config.yaml
num_hidden_layers: 17
hidden_size: 160
num_attention_heads: 2
num_key_value_heads: 1
head_dim: 64
intermediate_size: 640
vocab_size: 4182
hidden_act: "squared_relu"
norm: "rmsnorm"
norm_place: "pre"
norm_eps: 1e-05
positions: "rope"
rope_theta: 154000.0
rope_fraction: 1.0
qk_norm: false
attn_scale: 0.125
bias: "none"
tie_word_embeddings: false
parallel_block: false
extras: ["local attention windows", "shifted keys", "gated attention", "hashed n-gram embeddings", "a smear gate", "an embedding shortcut", "capped logits"]
init: "trunc"
init_std_qkv: 0.0547
init_std_o: 0.0105
init_std_up: 0.0547
init_std_down: 0.00469
optimizer: "muon_variant"
learning_rate: 0.00521
beta1: 0.9
weight_decay: 0.027
lr_head: 0.0057
max_grad_norm: 1.0
warmup_steps: 200
schedule: "wsd"
decay_fraction: 0.583
decay_shape: "linear"
final_lr_fraction: 0.0
batch_tokens: 8192
max_seq_len: 2048
doc_mask: true
train_tokens: 99310000
max_steps: 12123
dataset: "wikipedia_en"
Each number is 128 + 24 x the weight over its row's rms, rounded and kept within 0 to 255. Layers, rows and columns count from 0. Numbers have three digits each. The size before them is the row's rms in percent of the matrix's.

# layer 2 attention query, 128x160, rms 0.0665, rows 0-51,64-115, columns 0-39
068:090129130150122091087116154135113088147112162137126129134128128097110049119132113091114102150133141075110121146139095086
061:099134110119123095116146234089139109133165120102093150100124146118145139112129130105113177131081122076119139152137139134
074:114119133094153148136121090113094149162128132109154099122134108109126131133107150156146136147103126197094102105114127088
067:083091172156102085091129105120140102117122115102128102146103121090119082122154134108109134137121104127107125162112144141
087:123150138124105118114094101177075162131133100118179095122153145137119085151120149095119125098139161139129115139088069114
103:142139138139064100126119106200128140099108146119132084145140158110160101119127111116104193082129155150105146112132137149
088:114102106137085124072126166187127118103134102137131148114138117122148120124146140144167185133105111117138150087111095147
086:128127090126127113113118143159095166117124105087107085151150094140096106068117110093117126121128176116102123121134102140
095:121140051106146125150116116108153122110139110139148123111150094137129168130092112158127121158119124142093093170136119081
093:158089144106099127112096140194137137053143132129106112129157119083139111147079117127136132139135105134132158113160168184
109:159146069129157115132114108130114113131177110096109140085140105149100139155141128110135130108125153106090121173126114133
096:149132160104124099120078095122130138067121150100116130139129144138104134145140137138073131106157126158148168127090140142
100:102095141156145076134136145107087124112132115105106137134111099115120132132165098128119136123135134070113173128106139144
100:097108100154135134126123151092166099161097138117132115093106139145138110133160174127175195132150155144136155151081149079
095:137081145127130140074133057132125139120106100133121082124164122140143145140099119158110098127156153154146144138099115098
086:125120119097151096144074137104102105118140135121117120158146090155109143152095099137175130111160121108138109097173121159
096:145115126115082154143126143163091142137117146154105082164085107115155139147127128132153151100129090141114095162180111118
104:101085156096112118129106079164129155107086161095132120188111149101089131127148133133113182124133120130129141152125150156
100:106152123136132131128135182140124140151107132116126128112121101120112124116148134134147116112110114141182110139121125140
101:107122148153128131097162129097113073152125131082130126112170118139158111120149146114143117096175109147162110176132107135
112:127084098151101140115098131133160115108139101128161130152135103127112138114145115153107068166155105112160128127089114113
114:122130072102131140143111145101106120122139093118131109123119114131085116104125149099138078112131127133165125160123081153
109:109147104120107114126125150126128108144140144124183133130088135138145084131163145100145122114118143159086144117101100121
104:112162159131164166109109140175108127077154145099115112130141138158129165079087147142096108124117162159122092155123127132
114:150107106091111122118146096073111085149144131131108094162104147137137095190119088134125146175146158084097153145135121123
106:102135151138150105128120144110096158113141137098107129083126139135151139104099093171150166109136127127135150100129169175
113:133116130136121116144143092111148163082134157158123173115113137100104170144127133121103167139111086122114146139166119154
112:102156133136060061153051100112117137070157143112109150157115152161105096150131135153147150120112093091131131171100141134
100:155153127113106150119096177158127125115154124148115167116109142149141166142130099080102095117109128131138091124088122118
115:094097142144100134101080136173177120152101145147132100092135102140128115108094115077132142124179096164159128084117103108
115:128157118129128131118137107079122104114150148142122138114135131093098178154118131103189108117133134143090169077089144167
112:093121163120133104170107102135122101088129090097097112118125110111124135127120134153128144133117122114145134120095149136
113:143151105136173112135140139115142079135127143115120127160177100140118148137147127156156122103116134092137112107110154153
103:117166136093141163173122127135105121120105117102156107158113130124152132101133151097107101106128114082131147159092086143
100:095131157087131082151142118104114166134123094111135136122139180129133158108119149114157188144123139125131152145118102122
111:116127102163121141116047165135151123058094117171145092122118142146124151107118099144133124144122102076108082080113128097
109:134149074147108108122150153109146140071115118093130154111118105133151099091050142111148113097184118114154162146145119137
111:159160106138097149146166117136166118098155073131147119138138133156115170112148132137142159115114162151124101121092099096
111:090187152123150161160112133139123095055131112121147155121120148122095136126083127183120138130131117101111104147145090157
109:124118123119114136077120139173102140102134139133106146118114130120100146145126108099185104125152194132101144141105118110
106:151118136118150166122135140146093143108175110130104115157133084138112158119124138123151114130095113118078142134139143157
108:081161151118155108137154121123105164176102166118140135147128143162113117119161183135149162135146127109159113114114133088
106:101135081136132108135154125144110164124187132131163128140139140174097143127139120148111120161144157161113112115125151106
105:096134171200178110098108139131171097137135122162132161130158126101150067145184111138133114132091138114167082088215128138
109:145147061139158116159118139163148127108132115132091108175183141124150125099115135125060144144137108122093106149133144129
103:151171089146094148095128116172102113126125106111108104109121116117119170117135146104113148129127096155116134104149118085
094:107141147127026140068128120204109133112146138107130124140111138142142155132090124125127153135133108109131116144096136136
121:125111144136149116156090086120122088136164126108106098139069125135119104127129139136109130117115131113074114147120138135
106:139114157124171126143117119173106191111140107138098081131103097162130114165119135132097176122081110118147116145167112145
103:112084141162108153113139122167116134133169119147141149066109125145089154102147118099154136131170147146165156125155137137
096:117137179110094147109096095096109143127100164106100120110147126096151120117126113135147181130126124150155142114101169138
105:110137110129105122140161124172149188122116113146134123148153123140118110139076121107098089124144104127153127125131115145
074:115160161107077119086203143116086061156111159132131125093139129087099145101098069105158118146120129130123116168141121122
127:140113078144144062048139195100154141169111125146102136102129100095149130150119104124152169148115121112138132140144094139
100:137157119126112150158113096139139093099155102124164149152150128147099141081141116155139111113137129136106101143116109135
077:179118177123116117121140137147170098143115063117147143135100118138112117142135135139093098161107077168124142124095103101
097:132171098060139131128111099120144101064160123129123102134141115132110140133084119144119087149115114166150113092115105118
103:138156189118111143147105116142102144129112120135129142132118135118175132111172144119111149129090126141185122084121122141
108:193115155149118114098073149131157029116118127131147109124099109121130145119157119122116119165143107157157144086139151123
091:121112051079102114133128119112146137124127160115111124132137091131098130143109118166168100137150119157128162090153063106
090:127157126138120111139116110162129100131148165105137114120140104162116100077146104152143121087141155174101107139140138135
086:116111079137130133188107133091183159131134151152132146144095076143117144184144144143094120145132087126148173117113110143
094:128158100156110116145178134057120136141137126102135166140095115094131099141107150143101099121099116148126139139079086143
087:134135137128151161149098112103139160128119110121125142142112137120131150151161115113106101113108140148146136108126155067
089:150102123135121109119125128113141155148098143174143116127149146121129140140165133112158080086131139140110154136142129098
098:172103131109139133114111108133136173101094161105114110128120163133128150107157150134137146158116067196159156125188099114
091:141141117127136148119170120131135168113151147167135091124157093126132077134168130105121090137132108143129120140131110134
099:146149138128097108114127136185135085130058111095100131148108162112107109135149104096102178156120112141140135110180178130
077:165110120166143117159142102111102144157089126090142128159107109126096121142149154152085136114183146141144129162129152132
084:154099146102127119132142124142145083140154145132111137174085122097166148160121118085166134152160125179136113090109143113
086:115134082118171129158171148116123123108117138127133141115144141082104106151131146112113121140111138109167090112159118119
098:141130123129148115140101105132126131148128141105148155121121095112124108124084137172109123090147155098145141180099130141
095:145115096116165124158155168173138055120105119115146152143129177148152144118127113152129118125110164173119133150146172127
087:137139104116101116121148148067171110149122153084137129119119089129133119112152106129169152132131119177099125138099102151
103:098166129167163087117109109079158161103155086107158165129123149155123098129159135128135108083128144137071100089069102145
094:073156079127131150116137131145093110123143133067148123104128156115092128147119125100109109103111114168130083155115114129
101:145127172096097134125150086137104100107121113109110112149096121117113142126158136147137193155145141099063152112164104108
100:089113140133129125097112154132123180116103108145085124119150130113104125175203177143121128127084134146156137074124138138
091:156107113115106115107112116128109169130108112138135100133130181090147112116113116134104115122153167155159149137126163112
096:126087125103114087144136158139095141163084143132118109144083135156151133154169165136161144156107153103112128130158143087
091:170134129132137150128159115127102132143155110170148131122094103138109106098160106098101136087123135140157144141133152118
101:126108135129134100135145062144140162179109149146149138110166137169145154116112136128124099111158181147125159108119160160
106:166178142170134106149107156141141103100115110111135092150142148097093146151093138162153151114110179163090118140125129103
089:121142056102137157187100166094146123137073126102138149117144079140100158159125128126160158135118078097167106133113144176
103:141133129135107140123137126128113087127153177099140122130167123118134136104116140206132135084146121145093147152101136171
105:119129167117089122138122114191097163109087097153149114133115105097140178137150141083109128132155094115108139118100131109
094:115106090097132067117161136087142108149130091130069159140145175138170138139123138113147158143153099110172131116112112153
095:134126137104118148099109146144137091137149149138099118129119157124135156096137132114160075158144071132107119145203162102
104:117119104144122094160128146104123145082130139145145175164141120161083134106157154090109160127158138133164120111175108165
100:152126134102129128149126130108168139078131109141157133148130121150069133111107117112112127133154154129110092162059112128
089:114148110134161089153132128109156087072119056146107112115149091111114126125147106143164133111099128131137135121172113159
096:126170157120153123111124140130103144100128118133112139089160178153138120163123094116140103148151122108128136111114082118
099:154154176127128132134097111155129116126142179167127117116134106141134083095062136081124121112110160143137128137117168172
108:101115098149115091144144095155124167149116129132123112146163095162096090129157121146109101119124108133124172136122110118
098:140132094115172125134149109100132148118111147158113144128111153129089112093159164180091142118128142146095125111126141122
102:100191090134125107121136143150170189112151139063095156156121124138083124139129108142169106107116132087140167116121119135
104:151129129139153135136157124157152110107140098106135159146102123112143165120102121166143202130147150135168145144122091125
091:132121075106099170108154101134098121121107153085124121156129155109134124141139176123162135160126143157141124133127093112
093:150094130120101078132072118147141105155124119133148101064084106124145087150106105111132119144111132155087155121064093110
098:153132138142123129170107117099097135122150124092164147109134123168128127109083132090112154103097151096121116131123142126
099:136084135134091108173133136122176197092143123184139067149095124133143115140119144127114148128154132159112113114123094158
091:095124156127107112138154118151127133094114087124098140062097156122181135134165105111154135114154119130133100099123136067
100:154132135091139153108194131086109163196105163113111091123122120110184089132125091162111123152102134104131131135136171111
106:134143111105144125102139190107108130132123123097102136090147098125113112132086146179121107146149171056101139138163101130
# layer 2 attention key, 64x160, rms 0.0696, rows 0-51, columns 0-39
098:088123090158143099165119171112164124145172099129160148151110142163124094101131129128110116073108145135115146128105132141
092:126107126094097150109156105171103141135087172119111125158131126113126148151170130126140116160151119110140160115146142134
084:115134142172159108136104150131130141146131131137155144119156121152130097121117117124141149086127141089146105142132140124
104:103109082165147090156130148118163197112160136158148191122137130145095152083118097123158114094129153113117097180099116133
093:124128084128190151170123134089149109158151124145119141086133120129071136144102141114107103125132076144139117169112117106
109:131130112090133125139138141134149124075178128131131132118124093135142152142134086145097097154145107156106127120117111100
096:089126132108105097107162147124128123130104131191057119134121131100146141125126145159143155122149099133136133123135164116
111:146146155111159194131124098178112119103126109148138093109148123126098106154130147123148111162127071160141117147123117108
100:112130175174132080137123121101160197120152115111145106129142152135117113127132154160149113096099141125122103137120133069
085:091147106145167103099099112133148167155162116120141150121159127136133140102125148097140165101149159116076107149126100136
100:137155153201136124144092156137165114121156059114131129111144158136126152152118108127090129121142128148099077117173138098
101:144154099146160115167103134129133162117140128100151156107124124126148107151113124123145128094110116091073086164143144152
089:105183115133146129143113124133130129173119101128100159133110141138138145133069098080127119126134117113155186140210125156
110:148133118115124145101140180145093166175055180140136081148146098099130121132129104119151126160129130112144145133132117136
095:123102101091060113117080142143134099108133130134127111134139120129140149139158136172113124155151111117190120118118123092
104:137116125120093131100147134152183136120166143176138078119126121119151157154124113107108128175178123119161141117123113141
095:156167122089083130089126139100129097146134158193166093092129149118122142106135123133140129135101149122106138089151140119
104:146087138072085129092128126117125142137121152166128103136141116132142129120120111086144145164192103118164144146129097157
102:093135133119138115127106143154120140126109118125130139135137121193130097091096144090118119108109152099176091168095154128
094:112134117155147141141117113152123180122150108143167115141128150157128119118139143089100143113095131100091081089135139118
092:168142149109145147121166118130143130118124145153102115113103119151087150155144115087113154127136043131127091115128082114
094:152162148162189124123091157103162161143128132123144096096127119158091132131116133104134175114115135187115104160144162090
105:156123080151152131165118123137106109159097128109142111110150137144108137077115116139152159123111142113176104112110142107
128:133071112077108151124151111174071073154114141117115138113166132112178125137126148092119161157146109119130161095166148143
121:135101130121108114106143135106117125104117149143086119119098116099171142135089090096125131151153114150119170122134107143
106:094125111171161090157103147125131102068116099106141147133118143161148147137106098103157112104125160117132140129108118133
115:129153123153109123098161153121137136155111122124087128143148102094171130158147123127105101183171131099146143125134134133
097:139135154167152164116098143139145185138128131085173159103128136128086128138123088108130131079110141080124084095166203108
098:086135115119108096143126110122162153060096088080162109119154140129108121141100141195147124115160142107126143184160161120
100:120153123111155152110130157107160142094137105141131136150143122103129120170136160123153190166134109119153121140083114102
099:141091117113096115109132084154125112165127146152160121135151125173147092140093125127138140141147107130139145071106129097
104:150121140097120118118123118108104135127123154137129145132112127124119150132128148196103151134120141173101145126131108118
099:161131119122119132125110108129161129110177117110046101132142137117114143124145116097141146145111166103170149083140100119
102:120143153063121133120127077072130093114076176128105132177135127088140107167108105148100133174128116145142113147123116136
092:173125093137160174144096137151155157133121119115116136104125098076128132132117114082104133154120136124116166164110129121
104:116150099157169134143145093133110165163116166119141098107114114131125134147142174134154140102103119131120134150115109132
097:145145153104143130091152139135115093143156095098141126107139072094082123151154152106165135109121126081150159113111132110
102:122112151098135116126150105131127114176082148141128108130123121074119142129106178144120095131149130158170146128182139144
093:112091169119123135130172134134066114150154124115107150072138147143159145129131114065109138151093108150147129118106134126
094:119125097158099151079167125114150102128113091118128096153114144151090139142094135141134131099125111127170144139088122132
098:103152117127094103163129092081148099152147080127134144115138115166122128116178125147127112109123165108148100084127087111
095:129125121104152182116136130117112123127118134107108139125123132111124140130101141096128140169129103099124116098165155106
100:154120149109079153152144142142172118131109135157149117145141135112140143162124108164126137138146103164167151145158135134
104:143128139100105149109101121120082119107112136136082097117122123125169131168139135061185101154150130154107116133113100144
105:158136145136126072137143164115160167138116109118115106115184158139139130126154119164122073119110110126125092126124114126
097:093136098139142089147145177142134129139124125172108133108134145135101074112099098113140149081105146132105110124119148089
091:142119088164140132110170115090133135141148113133162153147144139195073143102144109106119131114122151120117124112179150129
109:138155143092102147117180120171116131140097157131093133127105104100143138135178105148117121172130132156125134101110158129
100:102164137140114130125109130108148138068130123134132107119171138128144135074107156153106117116132142126143152117089108162
090:149103113160132126127122165112117117141130116081158131119106093173111113140125148116097137159096146163091102124123119150
087:110143125159143137131055107125176120122144080117120077141139162154065099135158128142142116106114139123122158138110148135
101:133114111155142127140126113137141091136109107154165151137128121121090121133124123101164118101119117124131126191119128114